Weights of a small transformer language model.
Size: 11 layers, width 128, 6 heads of 32, MLP 448 GELU, 3.41M parameters.
Training: 99M tokens, 6072 steps.
Each number is 128 + 24 x the weight over its row's rms, rounded and kept within 0 to 255. Layers, rows and columns count from 0. The size above them is the row's rms in percent of the matrix's.

# layer 4 attention output (transposed), 192x128, rms 0.082, rows 67-93, columns 0-127
size [ 95 109  98 108 115 101 111  99  92 104  99 115  90 104 112 105  99 104 103 103  92 108 109  98  99 107 104]
[[117 124 155  86 120 135  74 144 106 117 129 132 135 135 116 104 106 116 111 107 164 141  99  91  91 159 144 104 147  83 143 114 109  82 116 166 120 136 159 110 141 106 125 107 131 123 152 137 142 158 107 118  97 133 134  98 115 139 142 204 127 156 120 124 151 159 121 130 138 154 129 102 162 114 178 171 172 188 146 148  76 110 125  98 140  91 150 126 139 109 114  73 157 140 155 111 151 173 144 116 120 132 115 134 114 126 136 108 129 116 130 171 133 105 139 126 119 132 116 157 111 137 109 113 107 135 129 170]
 [106 126 127 137 141 150 154 132 139 127 118 122 114 147  81 133 162  99 119 140 135 122 128 141 154 171 108 127 131  99 137 129 161 163 118 132 140 109 132 145 115 157 118 138 122 140 107  93 137 118 142 111 124 111 133 146 140 118 138  68 137 105 123 153 154 126 165 201 124  66 146 154 155 110 110 187 136 122  76 107 122 135 101 107 123 121 101 102 105 138 179 112 131 164 158 127 152 115 186 129  71 111 134 109 125 105 160 131 128 100 121 127  94 131 131 120 105 128 123  78 124 135 130 128 172 128  95 182]
 [128 104  85 111 109 139 149 148 191 133 158 138  98 118 122 118 127  91 106 124 100 159  86 146 115 132 126 140 124 143 114 118 140 118 147 123 150 113 121 121 136 106 127 173 130  95 133 111 115 117 130 136 138 110 137 135 136  93 121  96 162 188 135 122 159 129 134 121 117  95 144 128 153 159 121 122 156 124 106 140 153  71 158 105 131 130 137  99 173 156 133 116 125 143 147 121 165 102 113  86 117 112 104  95 159 156 156 129 117 106 146  98  91 177 100 162 139  82 100 180 133 128 116 173  87  86 141 109]
 [119 118 127  99 121 100 161 119 149 134 120 131 134 162 133 111 154  89 142 140 150 126 136 150 146 119 150 119 123 150 131 113 162 117 127 155 133 109 125 156 160  96 115  77 144 115 115 116 130 113 125 152 154  90 153 126 131 100 120 126 147 103 110 115 131 119 108 162 143 163 133 130 153 118 116  63 118 145 100 119 114  84 147 158 131 142 156  99 106 117 102 144  43  99 154 125 150 109  60 121  99 187 162 158 177 138  96 148 164 146 145 138 147 103 107 134 154 121 150 143 111 101 118 119 116 154 149 153]
 [167 133 112  95 147 133 116 115 138 173 110 108 103 113 141  88 100 125 123 124 137 130 146  95 117  66 135 123 142 114 125 116 140 100  88 155 114 155 134 121 167 181 112 125 135 118 128 130 100 127 140 133  94 106 126  77 147  97 113 151 143  85 126 162 132 138 141 144 116 134 131  96 142 151 128 113 127 148 156  79 141 106 127 179 109 138 118  99 131 146 124 110 127 145 111 134 197 135 102 111 161 142  80 111 102 128 103 107 141 159  77 153 134 103 110  93 106 109 165 151 123 107 154 172 102 151 143 100]
 [ 68 128 130 148 144 132 143 114 121 135 121 143 136 122 105 128 154 117 125 138 133 124 157 102  63 130 145 139 135 108 133 131 141 134 118  83 120 129 107 168 116 187 102 163 117 146 146 128 114 138 144 124 135 134 110 129 100 114 158  81 132  82 158 186 118  95 143 108 140  99 114 141 138  79 130 152 154 116  96 160 139 112 120 135 127 146 123 174 142 115 169 169  84 118 103 145 136  77 154  75 126 133 156 119 119 125 119 158  97 195  87 125 132 125 123  99 107 104 127 157 148 108 123 123 138 119 110 117]
 [134 111 123 108 155 115 171 146 119 124 145 124  73 142 127 133 114 159 103 107 120 102  57 184 130 182 120 133 108 121 113 137 121 136 165 157 119 150 113 122 130 139 125  60 128 144 102 119 107 166 133 104  95 116  89 113 138 132 123 127 142 106 149 122 156 117 125 131 131  92 150 139 161 129 140 151 141 102  80 127 119 114 145  94  98 126 128 133 125 109 141 107 168 157 136 152 159 166 122 139  98 202 106 100 148 137 173 150 146 143 146 153 112 121 111 154 152 152 147 124 127 129 119 167  99 163 138 125]
 [120  94 117 130 150 152 165 118 106 152  94 104 133 152 131 148 128 156 111 139 125 139  75 101 162 126 134 109 134 128 114 121 136 131 121 145 143 155 114  92 177 129  79 161 117  86 119 139 134 117 136 108  81 130 169 124 170 144  93 157 153 120 105 119 130  97 114 135 121 119 124 123 110 131 156  73 116 156  92 114 110  68 139 120 146 133 138 109 171 119 146 164 167 147 128 135 189  86 124 121 113 140 154  81 118 113 159 123 119 130 175 122 135  92 111 161 145 119 128 153 170 161 134 132 134 158 142 123]
 [110 136 139 130 162 116 143 132 126 138 120 139 162 168 108 104 119 118 106 101 142 111 117 136 134  80 125 115 100 159 134 125 127 119 160 134 153 128 102 113 173 133 143 182 145 137 120 116 140 121 130 113 133 179 129 108 129 137 122  88 133 140 160  56 169 135 116 123 147 120 132 131  75 156 133 148 140  93 113  91 146  78 137 138 111 107 110 130  92 118 126 148  67 108 122 100 136 141 174 136  77 109 158 124 132 140  66 104 136 115 121  93 168 149 168 150 173 139 109 124 135 122 147 162 110 134 121 130]
 [139  83 171 136 120 107  84 131 126 128 124 160 110 166 135 154  89 137 111  98 126 163 123 101  97 118 117 121 118 154 141 175 122  86 121 104 115 133 144 168 163 137 128 109 124 175 118  98 139 154 110 143 144 135 160 103 116 120 147 136 147 106  94 125 105 135 129 156  96 117 141 123 141 162 126  81  89 102 159 157 142 135 131 170 154  99 107  68 144 112 153 141 100 154 128 160 120 158 137 107 131 156  79 129 128 146 152 146 154 120 121 140 107 151  76 146 118 116 117 134 104  79 110 166 106 157 136 144]
 [149 155 172 122 146 140 115 130 138 136 134 140 126 159 103 166 128 162 145 110 151 146 145 123 106 170  89 134 168 114 112 138 109 155 137 122 147 134 105  82 151 132 100  91  92 171 116  88 122 133 111 124  79  74 115 104 117 167 123 132 131 120 139 170 127 146 103 159 139 141 146 142 133 149 155 100  98 145 102 118 142 150 164 144 121 117 108 179 128 106  90 146 148 172 148 150  98 124 117 150 138 108 156 129 128 137 129 107  96 164 117 121  99  83 124  96 128 157 123 150  92 163  80 139 157 127 102 156]
 [128 152 127 163 106 159  78 127 101 171 103 114 147 157 112 134  89 104 135 150 140 133 142  91 120 129 110 170 172 151 119 128  85 153 119 105 109 139 119 149 139 129 154 147 115 117 116 159 138 122 112 111 144 130 189 158 125 122 109 118 166 126 131 121  71 172 113 128 111 145 153 169  96 135 109 121 114 102 141 159 125 156 148 167 124 132 143 165 122 144 105 159 117 136  98 159  99 119 135 132 110 102 120  97 160 149 145 116 117 155 108 123 146 143 122 156  83 166 141 108 170 190 117 131  99 148 103 101]
 [124 172 128 112 158 150 126 147 121 123 156 132 123  83 122  98 124 136 130 163  91 155 116 165 142 135 123 121 122 109 175 130  93 142 125 149 123 184 145 103  80 116 115 108 112 120 121 143 125 124 117 103 120 120 142 141 166 116 125 161  81 123 147 118 127 114  98 122 141 130 107 121 138 142 150 121 141 135 162 161 134 164 133 153 142 180 130 195 147 148 110 154 127 144 149 165 117 153  75 160 138 145 123 101 125 165 150 175 109  82 139 114 141 123 118 160 165  82 150 132 143 154 144 111  91 120 134  76]
 [116 129 115 120 101 107 155 155 127  85 129 157 147 144 138 124 106  93 120 192 119 142 202 158 132 143  53 158  90 136 126 153 142 131 165 128 153 115 114 111 135  92 103  90  78 154  79 137 149 124  91 129 101 137 131 139 164 143 125 101 112 102  80 162 130 131 129 136 157 138  86 155 147 132 128 112 127 147 123  77 134 136 141 122 177 116 142 141 129 151 132 117 118 149 110 139 126  93 120  99 137 104 150 138 117 108 133 134  90 137 146 118 140  94 143 123 145 121 165 158 129 129 116 139 123 122  86 136]
 [107 147 107 115 123 105 100 106 115 189 146 114  91 121 125 130 166 128 116 175 131  97 135 119 136  91 142 132 103 147 140 128 112 110 166 139 153 103 129 133 149 128 170 102  93 147 139 143  86 133 158 106 139 130 164 100 112 156 103 114 149  99 160  85 109 128 143 172 111 148 125 121  99  85 137  98 119 165 139  99 136 152 116 115 101 156 127 110 129 100 108 180 131 147 126 129 126 128 119  89  95 167 115 104 170 146  95 120 100 145 133 133 128 137 158 133 160 141 141  96 170 106 114 156 111 115 164  73]
 [127 105  96  84 117 143  85  55  98 149 189 114  90 142 115 139 120 126 113 137 120  89 120  93 159 133 132 114 122  91 112 138 156 151 123  93  97 110 132 142 181 106 156 112 171 120 158  72 124 141 145 120 122 141 167 109 102 147 101 146 111 145 114 102 107 131 120 180 136 151 106 156 134 135 153  93 121 165 111  98 117 118 144  96 130 110 109 122 139 157 103 110 148 104 124 101 130 163 130 122 131 133  96 124 134 129 128 124 110 136 155  92 119 126 112 161 161 158 145 119 126 151 131 172  86 123 150 136]
 [132 154 115 114 124 150 138 147 125  86 122 139 162 119 160 134 159 163 114 133 173 144 128 113 101 145 124 169 146 112 180 148 145 127 101 116 123 120 134 116 108 129 104  74 170 129 132  96 109 126 102  77 117 101 126 176 119 123  88  81  80 134 149 137 118 133 111 114 163  84 114 160 128 176 127 138 135 119 121 122 117 140  99 117 102 108 110 122 135 101 132 106 150  80  90  60 118 112 128 148 131 165 127 168 118 148 121 110 159 142 125 135 114 123  94 134 130  90 125 142 116 189 135 114 127 126  94 120]
 [101 133 120 142 129 130 113 106 135 180 134 104 147  98 116  99 106 111 103 164 128 132 142 124 149 105  65 121 143 117 103 123 169 150 103 108 137 169 130 187 137 182 117 131 150 140 144 132  95 129 106 160 158 118 174 112 132 143 134 134 115 132 138 107 138 140  92 133 129 109 136 111  98  91 115 133  73 115 185 108 139 170 151 124 161 147 105  76  84 134 115 160  61 115 119 123 131 159 150 150 130 119 131 129 135 165 135 103 173 149 122 114 136 141 132 103 130 135 138 119 101 117 149 143 108 155 151 117]
 [150 149  87 112  69 188 127 136 179 137 131 126 128 145 126 130  86  74  70 166 113 136  92 106 117 110 124 122 146 114 134 116 157 124 136 102 132 140 126 145 138 134 141 114 129 111 114 130 123 127 119 138 166  86 131 123 202 105 131 105 150 180 129 100 144 117 126 134 148 163 110 118 126 120 144 162 128 154 130 137 148 147 152 131 142 111 107 137 180 130 101 132 139 106 145 111 113 151 143 132  90 142 103 115 128 157 178 172 141 126 170 127 129 115 117 164 123 103 111 132 111  95 103 159  98 120 174 131]
 [ 94 130 154 112 122 125 121 118 146 130 125 110 116 144 123  87 140 132 122 160 117 106 144 130 154 141 150 183 171 126 107 122 116 163 169 100 129 138 113 122 125 157 107 106 177  91 121 119  92 109 114 146 156  87  95 149 153 100 160 165 128 118 123 101 116  87 160 110 164  78 117 137 102 146 170 125 153 103 110  76 153 151 136 113 132 112 111 161 125 144 113 163 145 130 163 100 146 125 178 101 164 133 122 152 143 111 107 107 114 167 119 168 141 127 170 102 112 132 140 125 136 153  88 141 119 132 160  98]
 [123 125 142  97 111 105 140 129 105 108  92 151 115 173 108 146 119 108 102  87  93 136 121 133 169 146 138 116 106 144 157  86 125 134  73 139 136 141 103 159 121  97 130  72 122  97 111 153 129 141 168 135 157 121 149 132 131 113 144 120 100 149 104 131 110 140 152 103 148 142 165  86 127  95 141 100  89 132 158 136 147 112  93 159 164 187 181 144 131 137 119 141 129 111 110 131 104 124 139 132 112 130 126  90 162  81 162 135 167 123 139 100 113 150 132 102 157 115 139 161  78 124 145 152 142 118 140 157]
 [141 107 129 106 149 143 160  81 123 141  99 105 119 141 154 163 119 142 140 142 112 113 130 184  85 128  94 120  75 111 164 120 129  89 100 126 109 143 128 125  96 142 142 116 140 111 177 121 129 134 100 138  91 137 101 127  98 150  93 159 155 185 129 145 126 110 136 164  80 109 115 110 117 114  89 135 146  88 129 127 119 121 119 136 105 174  92 120 148 126  97 139 121 147 149 121 149 162 135 161 116 172  96 143  99  95 141 129 113  97 109 154 119 150 140 125 139  91  72 139 156 139 165 102 123 144 125 108]
 [130 117 122 128 135 134 129 122  65 126 112 149 147 109 156 104 127 120 132  82 131 136  78 138 160 120 152 106 112 128 139 186 140 173 119 152  92 124 137 109  95 120 144 166 131 115 121 120 151 118 142 167 149 168 132 121 169  97 131  83 111  99 159 109 128 149 128 110 143 119 104  98 127 100 150 127 131 157 146 135 121  98 167 163 133 106  89 141 111 112 124 156  87 132 162 170 154 105 149 166 154 162 150  97 112 134 111 115 122 154 149  86 114 123 114 158 134 135 158 158 149 175  99 110 157  94 153 120]
 [102 149 172 132 147 114  96 153  56 120 186 135 119 130 142 158 162 139  98  63 116 151 130 149 121 116 128 125 107 144 115 171  93 130 132  71 108 133  72 112 156 110 114 118 147 144 142 153 147 140 119 145 132 151  90 122 106 105 120 109 105 118 126 150 120 122 130  96 139 126 118 103 127 168 133  98 157 115 153 135 128 120 149 113 139 176  86 125 152 108 116 137 123  92 101 131 136 148 150 126 131 109 119 113 122 181 114 133 143  90 110 127 138 160 113 156 105  93 136  88 173 121 119 144 114 155 103 164]
 [150 139 119  83 105 127 113 158 130 113 102  92 138 165 107 126 149 117 108 144 118  95 159 129 138 107 148 115 125 147 116 129 126 143 187 139 154 101 140 110 165 152 160 110 155 115 125 150 107  79 111 124 172 115 148 144 124 127 145 136 156 158 106 103 173 114 142 106 150  69 117 130 129 125 127 144  89  99 133 132 111 101  93 160 116 158 107  92 164 129 127 154 106 149 105 129 131 168 132 180 106 120 124 126 178 104 121 124 122 135 102 136 145  92 159 100  90 130 124 138 155 127 130 100 117 180 184 114]
 [134 158 188 123 164 113 193 132 130 148 148 142 109 133 113 141 120 149  94 111 135 106 143 157 123 102 114 127  74 152 116 122 147 171 157 112 101 121 107 127 118 153 105 158  98 157 107 100 160 114 140 147  89 136 125 100 142 120  75  98 144 113 135 134 126 118 106 146 130 118 138 109  81 138 142 153  77  76 121 124 103 117 141 155  90 131  98 191 113 130 127 138 138 121 139 152 144 109 157 149 109 149 129 140 127 135 137 119 130  86 124 158 109 121 149 157  84 129 121 126 186 152 162  99 136 142 106 139]
 [101 124 198 143 146 124 141 143 124 131 142 129 128 124 122 115 112 111 125 142 122  89 114 128 128 153 164 104 132 116 143 145 116 144 130 177 118 158 139 111  89 115  96 103 136 155 138 166 122 131 118 117 148 104 144 119 104 130  75 114 107 140 136 163 150 178 111 167 133 173 123 204 143 127 119 139 156 128  91 155 123 161 104 139 114  62 128 195 119 140 144 132 151 152 132 139 128  94  95 107 105 140 109 158  98 112  98 123 110 120 128 127 174 118 145 118 156 128 170 137 131 148 133 126 149 119 111 173]]
# layer 4 attention value, 192x128, rms 0.112, rows 68-94, columns 0-127
size [ 91  96  95  98  99 101  92  84  97  84 100  87  95 102  99  88  94  93  96  80  94  97  86  89  94  95  96]
[[159 148 130 153 131 119 129 112 113 130 104 124 174 132 141  93 116 111 154 145 144 149 122  84 175  64 113 147  77 169  81 111 137 116 123 179 125 125  80 125 129 106 104 127 156 132 134  89 123 160 130 113 119 138 125 113 141 138 161  99 141 130 145 142 152 126  64 131 149 144 127 122 106 142 147 103 112 144 111 160 116 126 111 137 171 145 129  94 150 128 111  80 122 161 101 158 131  90  85 138 144 169 152 127 138 152 123 159 139 130  92 105 142 126 121 129 175 114 130 136 169 141 136 130 121  70 125 122]
 [156 103 141 132 120 121 118 104 138 136 133 127 120 151 116 170 140 174  76 129 140 128 119  40 108 156 141  98 122 152 108 130 124 116 124 147  45 113 120 148 136 145 106 134  86 132 165 101 102 134 194 144 154 122 119 132 157 144 165 112 129 133 116 138 139 122 106 127 124 117 166 102 177 111 103 111 138 117 121 143 140  88 129 112 102 123 185 132 145  96 119 155 162  76 116 126 142 125 143 157 106 150 143 124 132 117 109 167  96 121 117 104 130 104 145 132  87 134 154 137 125 132 169 125 116 123 122 117]
 [116 160 145 127 166 107 143 121 145 173 157 120 164 104 125  86 104 122  92  98 116 134 175 123 105 121 141 148 132 124 168 145 123 116 123 108 127  99 106  95 134 186 196 116 136 138 137 110 107 124  81 116 122 106 128  99 116 100 130 118 135 121 159 122 126 164 128 134  76 102 118 133 175 118 136 175 163 105  89 171  78 103 113  93 111 136 138 152 139 101 135 122 137 112 110 137 164 143 154 158 153 118 101 103 157 108 138 139 155 116 137 137 108 149 137 136 118 133 190 142 130 150 124 107  98 116 123 109]
 [137 125 145 162 124 106 134 177 107 121 189  78 131 122 122 128 141 126 117 117 121 118 147 112  70 148 140 124 154  98 154 134 135 127 146 124 133 129  90 118 132 101 120 156 148 103 113 125 135 139 123 208 116 137 144 134  88 111 181  99 147 158 114 131 110 135 103 157 137 133 144  91  78 152 138 121 114 104 117 116 114 123 169 102 184 112 125 133 159 144 136 145 111  64 166 184 115 125 136 138  99  81 139 139 135  86  93 117 131 122 164 134 110 140 137 120 121 120 143 150 116 111 114 100 129 138 148 134]
 [161 132 111 135 140 104 125 174 115 115 146 142 146 107 110 136 131 156 120 115 133 120 112 111  78  76 112 137 111 146 139 143 111 137 128 170 157 130 173 150 156 134 133 146 166 147  69 150  86 143 151  92 115 132 141 134 125 152 101 135 132 136 145  91 192 113 101 128 104 125 140 195 115 135 116 193 107 151 135 114  74 133 140  75 131 135 150  96 112 112 145 142 180 169 109 136 103  93 120 127 136 138 136 109 113 128  99 119 118 131 153 114 118 116 158 113 125  91 148 131 109 141 136 147 112 121 158 128]
 [141 136 125 130 138 121 102 110 102 153 120 131 165 124 124 120 109 104 177 154 131 133 100  92 147  73 174 160 127 162 114  80 123 155 119  89 123 106  81 153 120 116 165 131 100 136 142  78 112  90 178 196 158 121 106 135 109 136  97 139 137 143 132 155 120  91 111 137 144 120 109 127 144 135  89 154 113 138 168 124 134 121 128 125 158  83 130 139 120 165 110 136 104  78 118 132 164 130 125 132 150 105 162 175 138 119 149 108 141 125 142 108 150 155 134 124 110 111 134 149 128 178 126 121 131 118 106  94]
 [170 192 141 120  83 115 129 151 157 128 149 134 166 149 123 134 147 126 151 137  99 150  97 101 139 139 162 137 122 110  94 168 100 138 135 127 129 130 110 157 133 135 156 123 137 126 180 121 124 112 152 118 133 147 123  89 108 105 114 124 128 146 120 143 183 153 145 151 141  91 135 151  99 162 138 122 130 113 139 174 148  97 159 141 146 122 145  94 142  83 116 114 103  98 102 112 127 125 138 121 131  51 155 190 114 117 162 117 141 117 101 136 162 109 154 107 119 110 119 141 113 118 135  85 141 134  74 115]
 [158 143 123  93 137 114 147 128 143 109 112 162 168 156 113 112 167 136 105 137 140 145 119 132  93 174 133 140 145  98 173 159 135  88 120 122 102 137 172 131 117 124 121 105 109 128 124 124 113 109  75 160  87 145 114 114 107 115 120 122 124 120  99 143 134 113 157 135 146 122 136  87 139  92 126 163 165 134 121 155 121 123 179 117 142 131 127 136 184 154 105  93 220 158 102 137 150 109  56 126 132 156 107 120 124 154 118 120  98 137 147 140 137 117 136 127 168 124 159 130 125 126 140 139 129 165 121 121]
 [100 182 157 106 120 108 160 107 109 135 155 131  59  93 118 124 127 118 110 110 136 132 141 150 143 105 112 132 140 118  93 102 139 140 135 134 104 140  89 130 132 148 182 138 110 123 111 138 113 150 122 208 141 133 148 174 145  86 112 112 117 135 133 137 148 124 119 118 118 115 167 113 118 128 111 161  97 137  89 162 186 117 107 111 207  97 114 136 158 158 136 168 130 121 123 121 135 132 150 113 147 111 115 108 118 128 122 136 102 141 138 111  69 112 111 133 101 126 146 108 134 145 138 147 128 153 170 113]
 [ 85 139 100 114 164 154 109 176 180 116 100  86  95 146 161  93 138 109 135 176 126 152  88 163 123 113 170 133 142 140 104 100 115 125 113 146 161 147 106 132 145 138 140 137 126 140 146 173 147 102 136 105 168 116 124 135  95 140 125  86 124 132 137 119 128 147 102 111 101  91 145 142 127 159 133 113 125 123 155 118 146 117 103 108 221 116 145 148 129 116 110 135 123  96 140 129 146 121 151 136  81 104 115 122 160 109 109 137 160 119 153 118 157 117 156 131 178 134  96  97 115 144 123 145 120 104 123 102]
 [106 168 148 120 152 118 142 160 123 119 104 147 109 145 107 122 161 189 107 141 149 147 144 139 180 154 133 140 109 116 165 157 147  89 129 161 129 153 130 114 157 148 166 133 148 157 158 118 150 118 122 102 122 124 120 147 122 150 117 157 103 129  90 144  83 133 109  94 152 155 127 114  94 149 126 140  95 134 111 136 142 106 102 122 145  89 132 121 110 131 111 159 122 146 120  79  94 110 137 123 105  76 103 105 154 127 154 115  43 120 133 148 139  94  86 117 121 111  92 124 126 120 120 156 108 160  94 145]
 [171 167 134 134 126 128 120 146 153 106 120 106 100 143 148 128 112 160 168 112 157  87 209  59 151 100 128  92 141  71 123 132 123 144 144  88 151 123 165 127 172 144 122 127 101 115  97 107 131 118 158  91 130 126 129 136 132 132 144 154 106 118 120 136  98 154 162 123 127 125 136  93 119 117 131 170 124 119 143 112 139 125 133  90 122 109 130 141  77 136 108  83  87 101 140 126 118 151 174  75 103 123 136 151 153  92 166 108 122 131 133 113 134 126 152 143 137 157 109 123 115 139 136 118 158 132 135 138]
 [112 152  98 146 134 117 106 124 158 110 135  99 113 124 158 155 140 121 162 114 151 133 126 145 120 107 110 156 180 123 161 172  96 138 123 167 149 116 148 167 125 189 158 134 104 124 155 137 140 141 107 123 166  86 108  75 115 148  99 104 139 123 173 132 104 128 124 107 139 101 160 132 103 138 164 122 111  91 175 155 111 130  83 112 119 132 157 105 111 111  91 101 133 142 127 105 161 121 135 172 133 132 160 156 117  99 141  94 147 133  97 129 125 144 148 171 129 126 117 100 150 150 114 122 153 149 173  93]
 [ 83 141 102 114 122  72 155 149 114 130  91 158 198 136 100 107 168 133  86 113 164 122 130 128 171  92 131 100 137  93 170 167 139 137 123  84 122 127 139 143 106 111 126 121  78 129 167 157  88 128 129 158 125 131 122 123 130 125 179 157  83 122 146 117 114 131 153 138 124 139  93 151 171 126 134 115 111 128 114 127 112 139 110 151 193 135  96 114 153 126 112 111 155 135 137 127 129 126 156 187 123  81 121 129 132 129 120 153 146 108 157 148 134 120 136 144 135 142 138 150  92 139 145 102 123 132 138 130]
 [ 69 157 169 150  57 157  86 115 126 130  89 108 174 148 117  92 156 115  81 122 112 134 156 167 118 136 142 115 110 147 131 111 120 126 152  99 131 128 100 134 104 141 170 105  83 121 148 176 113 115 114 116 127 153  93 149 135 129 173 119 117 122 124 130 123 127 130 134 109 155 133 103 145 119 116 168 122 118 156 135 144 132 161 175 132 140 148 117 158 122 158 140 177 102 160  98 122 130 107 132 142  71 158 107 141 106 140 137  93 150 100 145 116 109 136 137 138 114  90 132 120 135 134 106 145 138 176 113]
 [128  99 129 116 139 133 112 111 152  93 143 110  98 134 125 140  78 107 145 119 123 135 145  87 144 137 138 151 143 175 108  99 132 123 130 146 128 121  86 114 117 115 138 138 114 161 109 155 147  99 161 133 115 100 145 140 129 147 121 130 123 144 118 120 143 118 184 113 175 138 100  96  98 101 167 150 128 134 153 104  56 114 114 149 129 157 155 111  54  99 115 126 168 140 130 166 118 137 112 118 187 128 132 148 179  92 118 141 130 137 114 143 123 119 155  77 138 127 141 121 132 148 127 106  88 144  75 141]
 [149 122 136 112 124 109  97 169  99 135 150 143 136 134 179 139 100 140  84 120 120 124 165 138 154 102 127 135  93  95 203 146  98  95 118 126 183 137  88 123 113 101 146 111 125 134 106 127 174 144 106 120 104 132 153 178 133 113 114 134 132 103 115 140 109 130 127 124 120 138 141 117 110 123 138 139 142 154 107 178 126 154 146 147 136 130 110 112 176  91 132 149 106 152 139 204 125 121 145 134 120 141 137 123 130 104 129 139  48  90 114 113 128  84 114 159 134 122 139  96 132 111 120 135 142 127 142 164]
 [100  84 153 158 117 120 122  37 103 107 129 118 129 171 164 169  95 202 137 129 126 125 127 144 115 124 151 137 125 138 141 126 149 123 154 105 166 115 125 139 156 136  82 115 125 148 150 111 110 157 103 149 144 157 149 151  97 108 117 123 142 145 130 135 140 130 113 113 114 122 139 115  99 118 131 101 107 112 113 154 108 119 147 127 121  89 125 141 147  88 161 121 146 160 107 148 164 142 126  91 117 128 100 161 157  96 135 131  68  95  99 125 144  91 106 119 164 152 114 122 111 170 155 107 148 120 104 135]
 [103  60  84 139 171 144 135 149 148 145 134 115 151 111 142  96 105 141 132 117 143 160 106 116 149 117 130 146 148 110 146 137 127 138 136 151 169 138 149 130  97 142 115 163 146 146  95 140 123  99 120  69 124 134 117 101 126 127 155 147 128 123 116 108 127 102  85 133 142 163 139  94 144  99  93  70 122 168 145 169  98 158 120 113 120 146 106 143 160 122 196 107 149 126  93 144 124 123 125 128  92 103 151 188 110  90 115  96 125 102 102 137 138 121 121 127 120 127 114 142 108 129 109  72 110 118 105 143]
 [122 153 110 124 124 149 144 145 121 140 132  94 124 109 142 139 160 119 105 140 136 116 166 138 110 111 120 112 117 148  89 162 122 127 159  72 110  93 179 132 110 118 134 124 150 153 112  86 119 140 124 125  86 110 112 130 154 119 120 161 142  71 101 166 111 103 114 107 110 130 154 156 170 145 158 144 159 127  87 133 158 104 172 143 150 120  94 128 135  98 136 115 107 114  96 155 167 155 124 126 139 107 156  89 103 133  79 102 169 111 106 145 116  86 130 169 107 154 107 101 142 160 164 138 122 155  94 126]
 [132 138 141 135  99 122 138 107 121 155 131 149 130 104 139  78  82 100 179 109 103 144 129 125 114 109 172 106 127 106 150 116 140 102 128 103  98 126 135 108 112 142 117 131 105 113 129 132 137 105 163 157 123 137 126 133  83 105 138 153 102 163 111 101 134 135 136 145 154 138 153 130  99 122 143 117 148 133 155  71 161 160 149 158 102  66 146  96 105 132 171 153 133  87 112 147 130 108 172 101 130 131 135 136  78 100 118 166 140 157 147 151 164 108 134 162 148 146 153 146 146 127 106 157 126 150 187  91]
 [120 175 136 144  79 124 110 171 159  80 107 162 114 160 103 159 136  93 115 155 156 120 160  94 120 114 142 174 133 158 144 144 142  99 103 125 124 106 145 119 114 159 126 115  98 149  94 122 153 124 118  94 145 153 134 154 111 131 118 128 136 127  80 201 166 115 154 145 111 120 117 113 133 146 106 175 107 116 141 116 137 106 115  64  96 137 131 131 183 118 176 137 110 164 123 118  97 128 137 153 135 142 141 103 121 146 117 131 173 122 128 113 157 129 119 111 147 143 137 140 107  96 114 126 154 126  88 126]
 [139 130 119 110 107 147 125 124 149 126 113 127 142  95 120 141 170 123 121 117 126 119 126 131 185 155 157 115 189 111  87 160 148 133 123  66  92 136 139 125 125 104 124 148 137 143  96 129 112 108 124 134 121 132 168  96 135 128 142 121 126 130 130 119 107 135 173 114 123 144 170 118 101 126  74 207 141 143  85  97 148 123 125 120  87  87 155 138 125 106  90 164 143 178 125 132 140 125 120  92 131 106 151 165 124 134 126  89 125 132 108 120  89 152 120 148 154  85 151  91 100 105 120 167 127 132 138 128]
 [ 96  66 188 124 190 118 149 112 171 146 113 107 146 141 129 117 138 131 128 129 153 141  98 143 122 100 135 137  87  79 171 136 151 159 142 174 139 118 138 100 111 108 156 124 135 106 147 129 125 140 157 131  96 169 145  95 155 120  87 134 125 139 138 120 119 137 110 134 164 127 124  82 149 146 124 122 133 126 108 108 128 120 158 118  73 143 106 109 168 119 107 130 116 183 102 166 151 123 176 139 114 116 133  83 123 147 134  97 119 118 147 135 121 121 131 141 119 157 123 122 132 129 100 117  88 161  86 101]
 [117 165 120 144 105 141 108 127 119 126 143 134 159 107 103 101 136 106 220 187 148 128 147 101 125 172 143 161 122 107 125 190 168  80 115  85 119 147 112 130 112 109 132 138 138 134 141 116 133  80 106 144 122 155 121 165 106 125 122  90 111 119 105 119 168 158 151 138 141 113 108 103 104 111 121 112 151 159 131 149 137 172  98  94 107 115 100 129 121 138  83  90 134 180 138 103 138  90 169 124 142 144 129 142 140 111 111 133 137 135 138 127 150 130 146 132 119 102 103 106 134 138 143 148 117 120 104  96]
 [140 146 112 157 137 142 133 139 145 143 125 131 193 135 139 118 118 156 197  82 121 150 135  68 103 131 149 131 156  94 127 139 132 121 126 135 118 138 113 111  80 100 159 133 142 113 122 134 130 117 123 112 139  98  98 205 168 140 131 119 121 131 157 135 150 126 165 118 128 114  86 140 110 156 139 117  89 134 144 145 106 109 108 104 109 174 138 114  91 115 138 117 147  72 142 102 135 141 106  72 119 162  86 110 137 124 119 109 167 140 127 122  89 113 114 120 157  97  92 157 109 144 129 156 143 112 134 130]
 [ 99 121 136 155 103 116 124 109 146 149 126 108 148 151  98 127  88 111 153 120 107 124 148 118 130 129 157 107 198 138 125 141 148 137 116 138 185 115 129 132 122 128 105 133 203 146 148 152 153  83 191 107 136 129 119  92 128 152 150 127 128 109 158 130 137 105  95 121 130 137 133  65  98  94 134 115 116 127  76 114 164 124 128 107 131 146 133 116 106 166 141  99 169 133 132 141 145 109 100 182 121  88 134 134 151 119  98 128 154 139 140 129 104 145 113 102 181 128 108 115 136 151 122 154 153 128  91 136]]